Part of a small language model's weights.
Size: width 128, 4 heads of 32 (1 for keys and values), MLP 512 quick GELU, 2.5M parameters.
Architecture: rotary positions, tied embeddings.
Each number is 128 + 32 x the weight over its row's rms, rounded and kept within 0 to 255. Layers, rows and columns count from 0. The size above them is the row's rms in percent of the matrix's.

# layer 4 MLP up, 512x128, rms 0.252, rows 0-104, columns 0-63
size [ 98  91 104 102  98  97 101 104 107  98 104  96  99  94 106 103  97 106  99 103 107 101 104 105 112 104  97  96  96 108  95  95  98 102 100  99  92  96 107 102  99 103 104  93  98  91 100 101 103  92 110  96  95 110 101 108  92  99 102  97 103  98  96 111  95  97  93 101 107  94 105  98  97 109 105  95 108 106 105 105 107  96  93 102  89 101  96  99  96 100  97 111 103  96 107 106 104  99 102 104 102  92  97  89  91]
[[137 129 102  82  93 103  85  99 122 145 123  92 138  69 125 143 107 150 149 123 145 122 139 119  72  88 153  81 122  94 129  75 140 148 109 123 202 188 167 163 112  40 104 144  96 131  80 158 139 144 126 102 153  63 131 151 124 194 128 140 115 101  89  87]
 [ 67 153 115 151  88  88 146 150 166  94 151  80 128 103 123  94 121 112  99 100 102 136 125  82 135 138 202 103  92 105  86  98 156 151 164 118 135 133 138 152 134  88 132  89 144 141 183 128 119 116 189 127 157 110  63 127 126 222 157  74 124 129 129 172]
 [112 196 111 109 101 161 176 118 133  78 134 130  81 114 132 163  97 158 133 156 157  74 163 130 138 153 131  88  74 131 144  96 137 184  99 164  94 101 161 125  81 141 149 117 137 111 127 110  66 136 118  94 113 119 137  59 134 227 202 135 170 123 155 135]
 [168  95 134 122 158  83 116 131 154  89  88 192 164  90 144 148 132 177 114 154 142  74 145 152 166  55 124 139 100 166  75 148  94  84 184 118 178  87 146  92 122 162 140 105 135 179 158 142 131  88 134  67  86  95 106 104 104 173 108 144 126 116 159 124]
 [ 84 138 133  61 159 154  97 104 177 133 141 147 168 168 118 153  84 138  94  98 133 146 121 113 176 141  95 125 175 122 147 195 105 143 167 157 173  85 133  99 100 142 101 146 135 177 115 156 140 122 132 132  90  70 107 104 144 140 157 135 165  57 128 146]
 [144  55 153 100 117 111 118 146 168 127 113 110 203 139 168 208 162  72 104 139  83 110  67  90 125 138 127 138 146 148  46 163 109  87 140 133 165 118  65  65 115 143 134 108  52 116  93 156 124 118 170 136 117 110 180 156 151 142 114 108 167 126 107 117]
 [117  90 136  82 119 165 161 112 159 158  82 150 188  98 133  98 130 133 159 126  84 165 146 114 175 127 160 172 133 135 132 145 136  74  99  91  86 140 123 109 141 143  88 119 104 110 106 166 161 147 204 116 108 111 125 106 107 120 141 152 144 147  98 192]
 [ 82 130  96 165 167  82  96 138 160 108 135  92 112 165 108 123 124 134  59 151 174 143 158 119 101 130 130 107  97 108 173 145 179 103  79 158 218  80  86 150 106 120 119 106  55 157 151 151 164 153 137 132 126 151 142 108 140 154  54 139 120 119 110  92]
 [ 73 172 128 111 110  82  88 127 139 109 135  97 183 133 158 173 151 129  87  95 148 110 143 144 145 120 145 147 176 147 165 101 204 150 127 203  54 111 164 142 132 138 105 106 173 144 174 125 181 114 165 160 184 111 118 166 126  64 141 168 115 107 168 171]
 [ 75 145  83  96  70 150 127 121 132  87 113 124 126 162 127  93  98 115 157 144 137 167 101 136 188 167 125 146  82 123 170 167 129 113 166 139 117 148 123 171 111 151 140 102 151 137 127 118  82 155 123 130 118 112 140 116 182 154  96 134 169 137 136 120]
 [140 148 137 174 111 134 189 145  73 112 142 111 146 176 112 142 140 120 112 147 172 142 143 112 135 129  98 129 141 156 142 100 107 165 147  66  71 119 129  72  97 197 114 106 112 178 104 196 144 133 117 161 165  76 116 131  76 130 142 190 112  71 177 140]
 [134 112  56 108  84 120 180 134 166 150 122 134 116  83 189 150  50  83  96 142 133 177 130 115  89 118 152 157 113 142 101  75  96  96 114 125  60 138  88 155 113 100  98 195 118 159 118 164  82  93 154 160 121 125  91 167 130 120 124 139 185 162 140 151]
 [ 99 193 150 145 155 101 184 120 136 128  88 104  96 123 168 123 188 151 143 125 183 139 164 114 105  93 148 139 129 109 112  89 144 111 130 119  84 152 190 116  91 117 194 150 162 134  64  94 140 179 147 164  48 108  77 153  96 141 126  87 119 167 134 104]
 [124 110 156 165 138  30 129 162  79 110 105 103 125 116 152 132 196 169 114 116 116 205 130 168 138 126 126 171 132 116 121 139 108 115 163  37 144 140 159 132 119 165 182 234 127 161  89 161  89 130 100 162 110 134 100 148 134 123 104 125 100 118 142 155]
 [ 90 132 110  80 104 149 123 160 158 213  83  51  91 141 118 130 122 121  91 111 105  98  57  92 137 125 107 124  77 126 136 129  98 131  91 156  84 131 113 105 156 120  93  92 105 184 162 134 142 126 157 124 147 138 139 130 127 111 129  86 169 132 139 104]
 [183 172 102 109  95 151 172 139 144 156 110 144 144 104 100 122  96  84 212 153  83  85 167  96  96 161 138 124 179 146 174 148  99 154 173 101 159 139 128 117  79  77  88 120 152 113  98 125 138 169  99 115 123 186 104 133 191 193 146 105 161 129  76  91]
 [158  88 107 161  93 184 148 153 127 163  80 169  94 160 144 223 129 106 206 108 128 100 113 123  94 154 115 181  62 107 151 124 108 114 130 115 102 116 162  96 117 115 152 126 126 113 152 125 127  86 108 165 124 122 173 144 209  91  95 105 201 104  59 150]
 [ 67 105  93 181 145 166  67  61 125  97 109 130 116 114 131 134 124 145 104 135 150 125 130 145 116  77  78 111 171 161 115 145  96  61  85 147 123 124 130  98 144 188 183 146 148 176 116 192  68 134 119 172 124  79 131 123  91 115 175 134 128 126 156  83]
 [170 131 168 142 137  97  93 143 112 136 146  87 108 134  99  95 133 116 141 143 147 155  98 133 132 143  54 219 170  72 104 128 146 126 104 147  93 121  87 157  97  98  39 148  82 135 110 178  95 116 103 138 105 108 133 121 158  74 135 147 122 151 149  75]
 [139 108  58 129 133 132 159 101 127 104 120 171 157 156 170 183 103 137 149 130 137 137  98 105 125 104 146  72 213 105 151 105 139 136  97  97 120  91 114 141 210  65 165 127 118 163 100 107 107 163 107 108 148 115 124  90 124 195 195 118 143 114 138 147]
 [110 164 145  92 191 140 183  92 115 151 176 150  88 123  71 161 130 128 115 101 129 160 142 127 147 110 147 110  95 120 142 174 103 125 194 108 163 196 106 150 127 198 128 155  95 106  95 149 189 144  89 156 163 144 120  86 124 154 129 119 130 177 139 110]
 [135 170 147 122 134 124  90 128 179 101 132  98 124 124 122 119 136 182  88 159 167 116 142 101 143 128  92 144  50 104 142 166 100 250 155 127 138 135 103 121 144 164 111  98 126 106 134 170  48 113 140  97 156 121  93 146 153  37  43 140 137 126 105 143]
 [163 121  92 131  96 166 151  74 143 249 140 111 125 133 119 120  81 144 143 144 155 125 102  90 152 106 112 110 159  80 114 105 152  97 166 112  98 155 141 129  93 151 210 103 106 182 128 114 108 189 150 122 135 135  70 131  72 151 171  84 102 161 131 155]
 [ 96 108 138 111 140  91  96 109 107 233 120 153 170 134 255 155 165 152 121 171 105 153 119 155 143  39 125 134  69 125 117 120 146 105 104 136 158 106 112 149 127 120  76 145  95 127  87 167 158 109 126 133 118 144 110  95  82 159 159 141 173  67 154 129]
 [148 145 124 118 160 143  83  91 170 181 129 209 159  37 119 220 163 121 129 154 102 109 196 106 199 165  99 114 120 140 150 142 164  95 149 147 154 136  93 120 166 121  91 133 118 108 117 129 137  97  98 113 174 117 195 151 128  78 125 175 192 115  91 147]
 [161 122 144 143  66 102 146 199 132 138 145 119  83 141 137 147 135 174 124 107  78 123 110 139  98  43  62 201 122 149  76 106 116 130 133 134 146  68  93 154 135 109 127  87 100 130 129 139 174 127 140 192 138 138  94 166  85 111 187 182 152 124 170 115]
 [143 122 104 127 133  48 109 110 128 109 165 125  91 111 128 137 166 137 133 129 119 161  92  46 168 195 140 146 104 116 172 137 105 144 131 153 136 166 122  90 169 149 140 156 103  74 126 113 117 126 129 194 170 100 140 101  96 142 133 128 133 128 121  85]
 [ 87 152  99 150 127 103 127 159  73 122 173  99 120  94 112 153 117 168  97 106 153  90 112  85 155  95 154 125 150 120 127 231  76 118 202 106 100 132  86 124  58 118  74 157 100 126 155  95 141 119 152 131 114  95 146 121 153  98 135 136 117 145 144 169]
 [ 80 152  94 165 101 130 192 101 124 162 164 140 196 118  84 142 178 128 152 135 136 129 115 161  97 198 157 116 134  85  90  95 133 118 153 178 183 146 103  85  91  56  89 132  97 127 134 139 113 153  69 147 114 152 101 135 108  90 173 111 147 153 137 118]
 [109  84 138  93  98 179  97 118 165 119 149 119 211 108  73 132  92 136  97 169 121  98  77  84 174  93 100 108  97 112 184 138 119 118 102 101 144 124  78 169 137  84 154  99 115  74  95 120 117 114 136 161 135 120 166 132  90 112  94 109 151 158 104  75]
 [112 210 143  66 116 117  96 104 133 130 138 152 119  64 142 136 178 133  90 174 127 139 113 107 147 203 189 131 184 101 149 195 131 119 118  78 126 124 135 150 113 156 116  75 156 106 170 198  82 133  98 152 121 116  98 125  83 133 121 140 132 102 156  94]
 [ 74 128  98 106  94 119 121 108 110 178 152  88 185 109 150 165 164 157 107 136 148 148 139 165 157  86 115  94 146 180 130 170  65  75 129 176 102 176 138 124  85 130  74 131 134  59 105  84 117 125 115 147  83 125 141 169 144 157 148 120 148 180 155  77]
 [142 117 162 153 181 140 113 124  82 157 102 149 116 159  90 102 156 144  67  77 162 125 199  65 159 172 106 160 149 140 139 125 136 131 135 111 125 106 166 150 134 145 136 144 167 129 184 100 117 159  64 117 118  86 121 167 152 141 141 101 133 137 113 137]
 [112  95  80 139  88 118 141 141 115 110  83 179 102 111 155 162 182  59 145  88 135 111 110 130 142 121  68 205 152 110 109  80 174 123 118 130 116 134 149  99 124 152 192 144 120 145 146 165 102 127 129 192 106 121 164 117 105  74 105 147 147 109 141 169]
 [138  85 134 119  88 139 122 154  98 128 173 144 155 171 142 120 111 159 140 122 125 167 163 161 139 122 107 125  73  82 110 181 119 134 169  53  92  87  84 135 117 128 138 218 114  98 139 139 152 127 144 153  95 149 154 165  68 109 131 125 120 120 154  76]
 [140 179  88 110  67 111 215 167 155 130 111 133  52  74 108  94 116 116 135 140 142 188 174 111 146 111 111 110 139 175  76 119  79 116 162 161 113 126 145 114 161 124  52 120 165 145 114 121 164 118 109 142 149 198 134 105  94 140 108 142 148 147 123 159]
 [121 134  99 134 135 158 158  81 148  93 101 136  90 120 168 105 119 121 108 166 142  98 113  74 135 129 133 157  40  73 169 161 126 128 154  73 168  93  82 152 118 127 111  71 107 115 125 192 117 157 105 164 114 155 113  95 189 102 170 176 128 179 112 113]
 [122 192 176  66 140 145 164 143  77 165 137 107 124  84 102  79 151  89  62 140 156 132 121 116 146 146 144 137 156 101 178 105 156 122 143  93 120 148  97 119 115  82 105 120 146  82 154 117 201 153 126  97 125  95 125 136 125 125 108 162 142 116 189 193]
 [160 134 182 132  84 139 123  97 177  84 191 104 152 160  91 147 153 139  93  62 146 107 139  60 103 112 129  77 143 123 150 112 178  89 130 156  86 165  97  96 120 156 165  94 165 125 102 103 136 162 118 183 146 144  95 152 165 126 139 120 106 181 166 131]
 [107 170 110  90 153 142 126 132 148 135 138  82 162 127 119  99 128  79 161 152 104 117 142 128 140 166 140 135 149 108 107 118 131  73  79 158  93  81 169 185 141 188  97 128 151 146 139 120  79 177 150 130 170  87 117 131 156 119 155 132 135 108 129 125]
 [142  77  92 168  78 127  99 133 134 152 193 119 117 132 117 113 132 124  61  78  91 113 133 111  85  92 157 175 148 155 169  94 154 156 113  96 132 107  96 110 163  97 145 125 158  75 105 149  98 141 114 219 133 155 181 168 159 105 153 144 164 139  66 155]
 [120 105 132 154 104  94 192 118  93 226  93 167 119  77  99  65 200 124 102 142 170 111 138 137 163 150 196 141  98  76 161 113 122 135 144 149 164 121 115 118 142 151 172 134  92 114 112 113 206 143 159 151 155 126 152  98 103 163 150 155  95  92 137 106]
 [144  93 157  72 151  78 116 131 135 108 118 121 111 116 135  81 198  98 160 137 165 110 156 129 129 170 126 128 134 174 154 151 106 124 106 150 129  76 157 167 176 187 171 113 124 210 147 126 180  76 126 167 198 115 125 148  70  79 130 141  92 160 136 135]
 [149 113 151 146  98  84 143 135  64 107 113 145 125 185 153 142 135 155 169  32 119 164 105 137  90 159 114 145 124 109 114 154 117 152 143 189 210 127 172 122 148 116 144 140 134 127  58 125 131 124 166 185 169 123 116 111 155 155 131 121 141 163 132 196]
 [158 118 147 127 138 107 109  97 114  91 124 160  74 112 156  50 146 148 128 114 107 161 103 175 102 137 139 101  86 153 189 127 157 136 126 121  87  53 137  59 176 132  94  66 169 172 135 107  40  87 137  81 126 146 106 161 185 173 150  89 116 158 135 155]
 [140 131 140 111 130 152 150 116  88 147 127  78 107 126 138  86  66 134 139 113 139 144 113 138  89 120 118 120  99 147 183 158 119 126 102 144 133  93 130  26  89 165 173 167 145 164 109 172 109 116 154 102 152 170 114 153 129 116 189 154  96 169 108 146]
 [121  83 166  94 178 147  63 177  95 151  48 155 125 146 224 156 128 141 135 153  80  84  78 111  97 149 132 142 136 123 179  98  76 155 141 130  71  91 117 159 107  61 161 127 129 119 133 167 153  96 145 141 158 149 163 111 141 155 141 161 115 139 111 129]
 [159 134 110  83 182  90 131 122 133 149  86 176 125  78 137 124 134 178  65 131 153 107 169 126 166 112  79 139 172 140 157 175 139 105 105 120  88 154 206  94 148 151  93  74 104 164 135 105  66 154 165 114 210 150 114 130  91 172 101 143 140 129 108 124]
 [151 134  98 161 160  92 153  68  96  93  99 125  99  93 105 152 130 133 142  87 168 118 101  96 103  88 103 171 128 111 176 148 135  75 141 108 113 104 196 188 124 133  76 105  81 131 136 160 146 102 111 110 110  92 201 157 123 106 129 146 145  74  98 113]
 [171 136 157 152  98  77 137 128 130 154 103 145 117 127  84 180 142 141 112 112 116 114 144 125  99  93 124 126 120 135 118 158 121  78 119 119 146  68 132 182 151 124  91 195 152 150 156  61 163 104  90 184 147 134 136 168 160 195 139  63 141  94 170 143]
 [143 187 104 171 117  54  84 150  69 106 177 122 165 135 168 135 118  66 151 146 164 135 102 166 129 156 126 179 120 157 131  41 100 122 112 147 126 109 102 158 135  73 124 150 118 104 153 139 126 131 155 142  75 130 148 101  84 147  97 112 109 141 135 113]
 [144 134 124 146 174 157  97 164 103  73 124 165  45 119 115 157 125 111 146  58  89 128 150 106 112 176 155 148 158 147 160 125 138 142 131 144  67 155 185 111 154 172 123 132 156 169 136  86 170  89 103 142  99 113 159 145 118 145  98 115 120  87 206 111]
 [ 96 142 151 114 175 118 163 119 126  92 123 116 117  76 132 174 119 116  68 172 111 116 133  56 133 152  71 136 165 109 138 148 149 103 115 144 114 128  92 127 127 119 145 159 144 108 186 178 127 124 125 170 182 203 135  99 144  50 122 124 159 118 104 100]
 [ 89 135 168 139  63 166 114 176 146  96  55 131 143 100  84 115  70  93 125 162  69 158  68  89 145 115 132 161  85 135 156 107 127 139 134 126 192 103 144 132 132 103 164  72 108  87  84 143 133  90  75 133 160 119  87 155 174 211 116 145 193 133 105  96]
 [139 159 100 189 171 178  59 176 116 122 116 137 110  81 118 167 134 131 171  90  98 121 125 129 112 121 137 102 149 100 114 121 135  96 133 150 137  93  57 111 172 151 178 117 136 128 109 186  92 105 173  83 122 136 201 137 131 108 147 155 158  94 141 146]
 [194 176 127 225 123 148  76 138 161 134 150  76 126 118 114 131 134 193 162 153 121 125 192 162 148 170 152 143 139 111 108 143 168 183 152 149 138 174 109 107 165 121 159 196 101  85 160 137 143 128 143 119 112 145 123 121 140 135 126 132 141 108  78 215]
 [146 179  92 143 112 115 145 117 121 177 139  83 178 221 180  97  72 231 145  92 104 161  80 111 192 139 166 143 141  71  90  90 150  93 112 128 179 114 127  93 120 131  62 115 113  55 176 154  91 136 147 124 130  87 172 138 127 156 107 139 111 119  74 151]
 [ 98 189 154 129 131 151 161 129 102 114 168 101  89 158 166 187 155 121 139 108  98 155  95 100 104 152 152  93 173 129 120 163 176 150 193  90 122 146 160 182 125 111 133 114 168 123 137 130 142 104  93 143  38 151 186 135 130 138 190 151 119 149 148 124]
 [105 118  33 129 152 143 138 109 145 123  86 114  60 132 141  88 156  86 115 123 138 128  67 127  85 108  69 101 141  93 133 146  88  98 142 163 112 158 199 217 174 154 118 139  89 110 149 155 134 141 165 120 143 183 164 115 155 130 100 104 106  57 113 176]
 [149 121  70 131 136 166 124  57 106 172 124  84  71 142 161 131 126 164  67 118 115 135 166  77 164 125  70  98 150 146 123 181 183 146 154 116 109 132 183 176 157 105  50  74 115 150 143  85  85 138 109 129  90  95 102 225  76 127 145 117 158 113 129 133]
 [ 76  96  81 174 141 116 129 156 149 136  85 156 180 109 164 126 127 158 128 114  88 172  69  84 163 177 159 171  94 145 126 117 155 131 101 113  56 173 134 116 158 144 120 130  83 160 121 109 123 166 109 187 141 165 181 108 128 109 119 115  96 110  94 120]
 [ 98 111 147 112 142 155 127  79 147 125 128 115  98 110 154 128 131  66  41  76 179 115 167 194 179 117 156 176 148 124 121  75  89 127 158 124 139 157 168 144 144  90  98 118 155 110 135 142 122 151 165 126 114 177 207 112 207 151  78 160 160  92 124 134]
 [122 160 176  95 132 120 113 120 107 129 136 159  96 182  55 161 127 148 106 133 103 156 139 113  98 180 110 122 175  90  60 121  91 115 187 129 133 171 136 118  55 104  97 184 147 165 118 166 113  51 207 103 164  76 133 139 107 105 106 116 126 145 119 101]
 [ 84 190 193 115 136 106 152 116 145  78 150 107  52 111 155 138 168 154 108 109 165 117  95 119 153 114  97 110 112 188 120 133 105  97 156  79 136 112 127 182 204 125 106 156  97 121 131 182 146 141 172 104  95 113  77  71 124 119 172 153 166 155 144 162]
 [ 91 133 127 121 153 119 141 174 133 133 159  83 124 125 130  65  76 111 104 123 159 163 121 109 111 181  90 153 182 118 180 163  72 141 142 125  93 153 148 111 104 116 157  60 139 178 117 112 140 135  78 168 158 120 140 133 161 179  92 194 120 112 127  97]
 [121  62 139 126 166 143 120  82 134 146 153  82 130  96 119 128 133 205 106 105 177  96 165 161 175 105 126 151 153 189  98 164  72 150 159 120  93 153 132 154 182 115  65 121 138 121 134 170 137 116 133 139 167 125 135  86 166 185 129 186 171 129 107 148]
 [186 129 147 125  92 160 125 121  80  66 123  85 107 137  84 120 120 173 109  96 105 139 109 138 137 133 137  78 116 147 184 123  69  61 127 122 217 117 136  98 158  79  70  81 139 123 147 109 142 124 124 196 135 183 129 115 136 209 135 188  98 167 120 111]
 [147 152 166 128  88  60 139 111  96  63  96 143 152 139 110 150  51 151 103 135 104 162 150 139 156 118 121 144 100 114 104 164 110 102  54 159 133 125 122 141 160  95 137 127 130  73 140 131 156 178 104 131 157 107  80 150 103  67 102 128  61 138 184 121]
 [159 160 160 101 102 118 115 173 122 111 144 104 161  98 140 118 137 103 137 134 102 151  93 122  73  93 134 139 142 128 163  82  94 162 101 126 116 133 157 143 117  95  95  54 174 163 159 133 133 172 135 183  90 101 117  70 174 112 117 118 110 129 119 161]
 [ 99 157 120 114 148 117  72 130  68 105 109  77 128 176 101 118 106 209 102  69 133  88 133 104 143  66 156 155  81 127 102 140 152 157 217 115 167 132  92 176 108 140 133 123  69 110 125  92 131 152 102 126 122 102 182 162 105 138 144  90 145 164 128 160]
 [146 192 134 122  80 121  84 102  91  78  96  82 121 124 112 148 169 127 149 136  99 136 124 108 155 182  94 145 154  99 161 177 135 132 116 157 162 170 131 134 125 107 129 149 136  91  40 152 108 207 110 210  91 130  95 167 134 119 105  91 145 141  84  97]
 [132 109 145 113 143 136 126 147 238 127 123 143 145 133  67 149  95 157 168 149 115 141 120 170 149 155 101  99 176 146  74  74 118  87 154 124 131 184 137 149 100  95 103 160 150 107 159 209 112 169 130 116 117 135 170 135 150 162 153 135 133 141 170 104]
 [118 146 158 132 128 128  97  90 114 143 126 176 165  95 136 166 156 116  83 145 159 148 140 162 169  87 169  86 158 143 173 130 163 163 205  67 199 132  80 108 182 184  86 114 158 126  89  77 122 124 149 141 106 187 145 135 106  94 125  90 196 161  57 161]
 [ 62  73 104 128 135 143 154 136  64 141  88 120 112 227 113 175 158 147 140 124 108 152 180 142 140 123 210 121  65 173 164 126  85 129 180 122 106 108 126 140 111  87 115 138  95 147 173 151 161 157  82 113  81  95 142 144 101 176 156 107 121 130 142  81]
 [125 126 145 135 113 110  99 140 141 132 109 103  93 130 143  60  57 118  91 144 116 165  68 124 149 101 123 153 118 148 160 169 199 132 141 137 159 118 140 130 154 114 109  91 166 152 156  58 111 120 134 165 158  98 130 134  78 102  95 154 151 145 116 137]
 [127 131 150 112 159 130 168  78 100  94 139  61 127 136 103 137 145 123 153 187 169 131  98 165 172  94 133 215 183 120 178 142 172 138 200 121 111 113 103 178 103  84 131 153 211  66 150 171 129 143 100 188 130 128 136  93 115 144 101 118 114 144 132 121]
 [115 106 176 126 108  68 162 115 136 190 154 144 134 127 126 127 128 136 158 190 136 175 119 130  47 108 111 139 155 120  93 129 159 126 100 154 137  78 157 157 188  96 135 106 153 102 178 149 117 144 118 137 166 182 157 141  42 148 124  73  83 123 111 156]
 [ 61 126  76 151 105 125 108 131 105 127 128 172 132 182 175  84 113 166 111 207 114 125  87 186  94 102 136 136  96 124 127 128 130 149 145  95 180 119  69 203  93 154 125 124 125 148 106  96  90 123 106 108 125 184 205  96 140 119 133 194 130 103 124 144]
 [113 107 107 112 163 163 125 131 121 102 121 123 129 126 102 151  87 198 164 101 190 158  92 116 203 144 122 136 129  92 112 161 132 107 114 135  91 134 157 104 127 220  82 104 143 145 120  92  88  82 116  89 200  68 114  49  71 110 112 147  92 132 114 142]
 [107 143 174 158 104 138 167 110 174 128 106 117  67 127 170 191  84 157 113 159 140 163 124 167 121 118 151 199 166 140 117  94  79  71 132  59 215 145 149 117 150 118  62 168 142 113 100 114 111 116 110 147 141 151  77 139 103 113 100 107 155 134 137  90]
 [181 168  90  99 119 144 100 209 160 148 162 140 104 124 129 143 113 129 125 120 198 106 155 104 149  65 178 174 183 185 133 160 159 105 132 159 111 171 137 175 180  70 139 139  79 113 164 153 111 168  63 133 129 122  93 103  80 138  51 188 145  76 191 134]
 [151 150 177 109 140 112 109 124 160 142 108 191 118 142  55  69  91 194 133  71 116  56 114 144 137 138 125 100 123 117  97 143 192 101 158 119 126 110 116  69 138 132 103 172 118 146 112 136  91 142 116  86 196  96  76 109 112 111 195 147 146 113 119  95]
 [116  93 149 129 157  72 198 124 114  73 164 129  92 204 147 127 163 118 132 166 125 126  75 141 123  81 150 110  95 144  99 106 132 138 157 117 119  91 129 195  84 126  88 135 151 125 131 135 139 200 156 108 115 166 111 143 150 100 172 128 126 132 133 159]
 [146 132 134 115 126  85 175 153 123 149 174 121  99 131 145 138  75 157  86 164 110 114 188 108 104 163  91 166 171 173  96 150 114  85 135 120  66 144 100  88  95 124  93 119 105 124 187 124 107  72  83 165  95 106  94 105 163 169 137 157 116 102  95 110]
 [ 69 151 115 186 120 105 165 119 150 106 147 123 154  89 122 143  63 104 154 132 117 138 138 111 106 169 128 127 144 134 162 138  96 111  91  60  83 163  97 173 144 113 121  94 104 121 140 174 188 119 146 177 166 114 139  98 118 164 136 134 148 152  86  81]
 [117 140 177  63 125 133 125 146 140 112  81  95 132  84 139 135  55 136 130 156 169  58 126 129 129  93 157 147 160 112 106 141  88 154 178  58 148 132 120  84 189 142 155 116 154 127  75 179  87 140 136 109 104 147 183 128 115  81 103 111  73 167 175 122]
 [ 80 152  77 139  93 132 133 179 158 149 124  96 102 118 147 114 128 142 184  86 112 110 110 161 140 108 153 141 138  99 136 135 149 176 109  87 107  76 117 145  55 129 119  91 167  83 135 139 181 130 124 147 169 134 105 109 112 147 167 205 130  78 175 151]
 [ 98  98 216 158 162 111 142 161  98 162 125  93 135 101  94 105 135  88 155 127 138 137 157 127 121 144 189 206 172 173  96 153 115  98 142 123 138 197  77 138 127 130 144 118 151 194 147 111 187  93 119 147 180 136  86 129 111 105 121  98  81 156 160  83]
 [151 191 122 113 142 142 208 107 170  64 170 138 129  92 136 142 132  67 107 146 106 128 141 167 137 128 136 159 108 117 137  78 114 170 115  90  84 197  92 115 114 143 131 115  95 121 105 130 175  87 126 112  90 116 223 183 106 112 155 129 117 196 115  60]
 [102 138 127 154 176 134  97 200 146  96 112 166 117 168 130 139 137 168 100 143 151 164 144 149 124  99 153 120  98 179  80 133 121  99 145 158 187 183 180 114  78 117  96 168 115 102 123 108  91 147 122 175  48 121 132 143 120 134  92  66 222  96  45 141]
 [142 146 110  74 146 145 160 146  65 182  75 144 135 149 122 181 106 136 140 139 161 167 176 168 125 138 137  85  72 156 154 149 133 142 133  89 123 160  98 200  57  94  86 123  77 136 144 138 120 144  91 149 154 139 149 187 148 141 124 143 125 153 111 133]
 [138  65 182 120 127 130 131 147 116 114 149  79 217  94  73 125 123 187 130 145 199 141 133 117 228 149  95 130 116  71 123 156 125 142 115 117 109 136  92 155 179 126 166 124 106 134  94 109 117  88 119 149 116 119 134 122  95 134  81 165 154 115  82 112]
 [102 151  99 137 132 110  96 179  91  90  55 115 129 125 131 130  99 105 113  91 210 205 166 132 218 182 124 149 109 146 119 108 141  67  96  64 115 116 169 156 114 148 112 137 100 172 130 102 109 179 140 158 139 119 121  74 126  81 127 137  98  53 133 190]
 [140 119 135 166 168 148 138  81 118 148  94 125 155 104  91 160 172  65  88 141 168 103 155 147 153 106  51 115 130 152  92 151  81 174 125 133  79 166 116 107 144 120 197 124 129 107 158  81  76 149 164 158 105 128 161 189  56 137  98 119 122 157  44 185]
 [ 90 141 117 160 196 120 156 146 189 144  97 163 148 123 128 129 120 117  93 123 188 143 106 166 179 101 108 154 123 152 174 136 111 173 133  85 103 173 159 135 151 155 147  44 153 187  87 173  91 129  99  88 102 121 201 110  63 196  90 118 124 157 133 127]
 [124 117 123 139 143 101  86 123 131 107 156 145 163 138  69 147  69 133 134 128 197 130 164 116 154 148 139 113 156 134 127 112  96  84 139 137 143 135 100  92 192  71  70  97 130 196 151 142 118 160 192 182 184 107  66 153 138 118 164 123 102 142 171 137]
 [107 162  88 109 117 108 136 134 153  87 138 171  89 157 102 126 160 142  72 109 124 135 158  90 160  88 144  50 130 145  97 131 147  82 167 146 162 109  95 165 185 162  80 135 146 175 140 121 139  66 160 108 146 122 105  98 124 122 146 187 156  92 194 142]
 [127 173 162 134 157 133 174  87 144 109 123 138 154 154 119 150 138 137  44 107 142 123 147 124 143 116  65  86 175 164 140  75 126 105 119 155 137 159 106 124 159 105  66 149 120 125 130 128 124 115 148 124  86  88 169 151 141  83 106 198 143 134 117 135]
 [139 151  83 210 147 139 145 130 148 140 157 129 129  86 120  94  74  92  81 163 164  96 120  98 149 143 115 162 189 136 126 174 161  80 198 150  83  83 109 139  88 154 179 155 107  99 177 119 179 127  91 153 139 128  91 101 154  96 110 121  66 123 119 105]
 [167 118 182 151 116  91  95  87 158 137 142 123 159 128  92 133  98 139 103 101 132 113  96 108  77  98 180  87  67 149  63 156  93 127 168 131 129 129  81 158 108 111 183 179  73 159 134  68  83 128 144 138 160 134 132 121 154 152 133 167 129  79 118 132]
 [107 147 204 175 186 168 108  81 111 179  64 130 170 196 112  84 106 133 163 136 176 136 102 131  97 110 133 199 142  79 119 178 114 138 124 149 142 219 102 155 128 114 174 137 149 130 159 123 137 105 201 142 120 129 104 123 105 140 143 101 158 121 144  86]
 [163  85  87 130 153 137 151 147  70 141 106 126  51 144 138 141 132 158 141 118 124 150 112 141 160 146  59 168 210 163 105 159  80 186  98  92  95 145 166  86 143 193 107 158 125 124 147 166 139 140 144 152  87 110 192 117 117 136 111 127 119 148 134 138]
 [143  71 114 152 129  64 143  99 197 141 120 171 129 121 166  97 151 118 123 162  92 136 108 124 102 103  90  72 147  97 137 123 111  76 166 131 162 168 142 131 147  93  76 128  92 143 134 122  92 102  98  94 132 121 152 121 107 203  62 178 150 124 170  82]
 [151 183  39  94  84 133 112 106 163 145 111 140  93 164 145  83  76 114 162 152 184 127 133 117 133 140 139 124  77 188 119 125 133 153 167 135 123  82 160 156 118 136 159 202 110  58 199 156 143 103 160  99 158 191 137 103 148 116  80 129 103 113 173 101]
 [165 130 144 130 104 111 148 134 119 115 123  91 181  46 139 140 102 134 123 174 124 129 148 120  90 129 141 174  83 125 187 169  98 123  87  90 154 128 113 131 119  79 160 143  95 136  95 169 110 165 192 115  74 155  81 130 120 138 128  60 157 123 138 134]]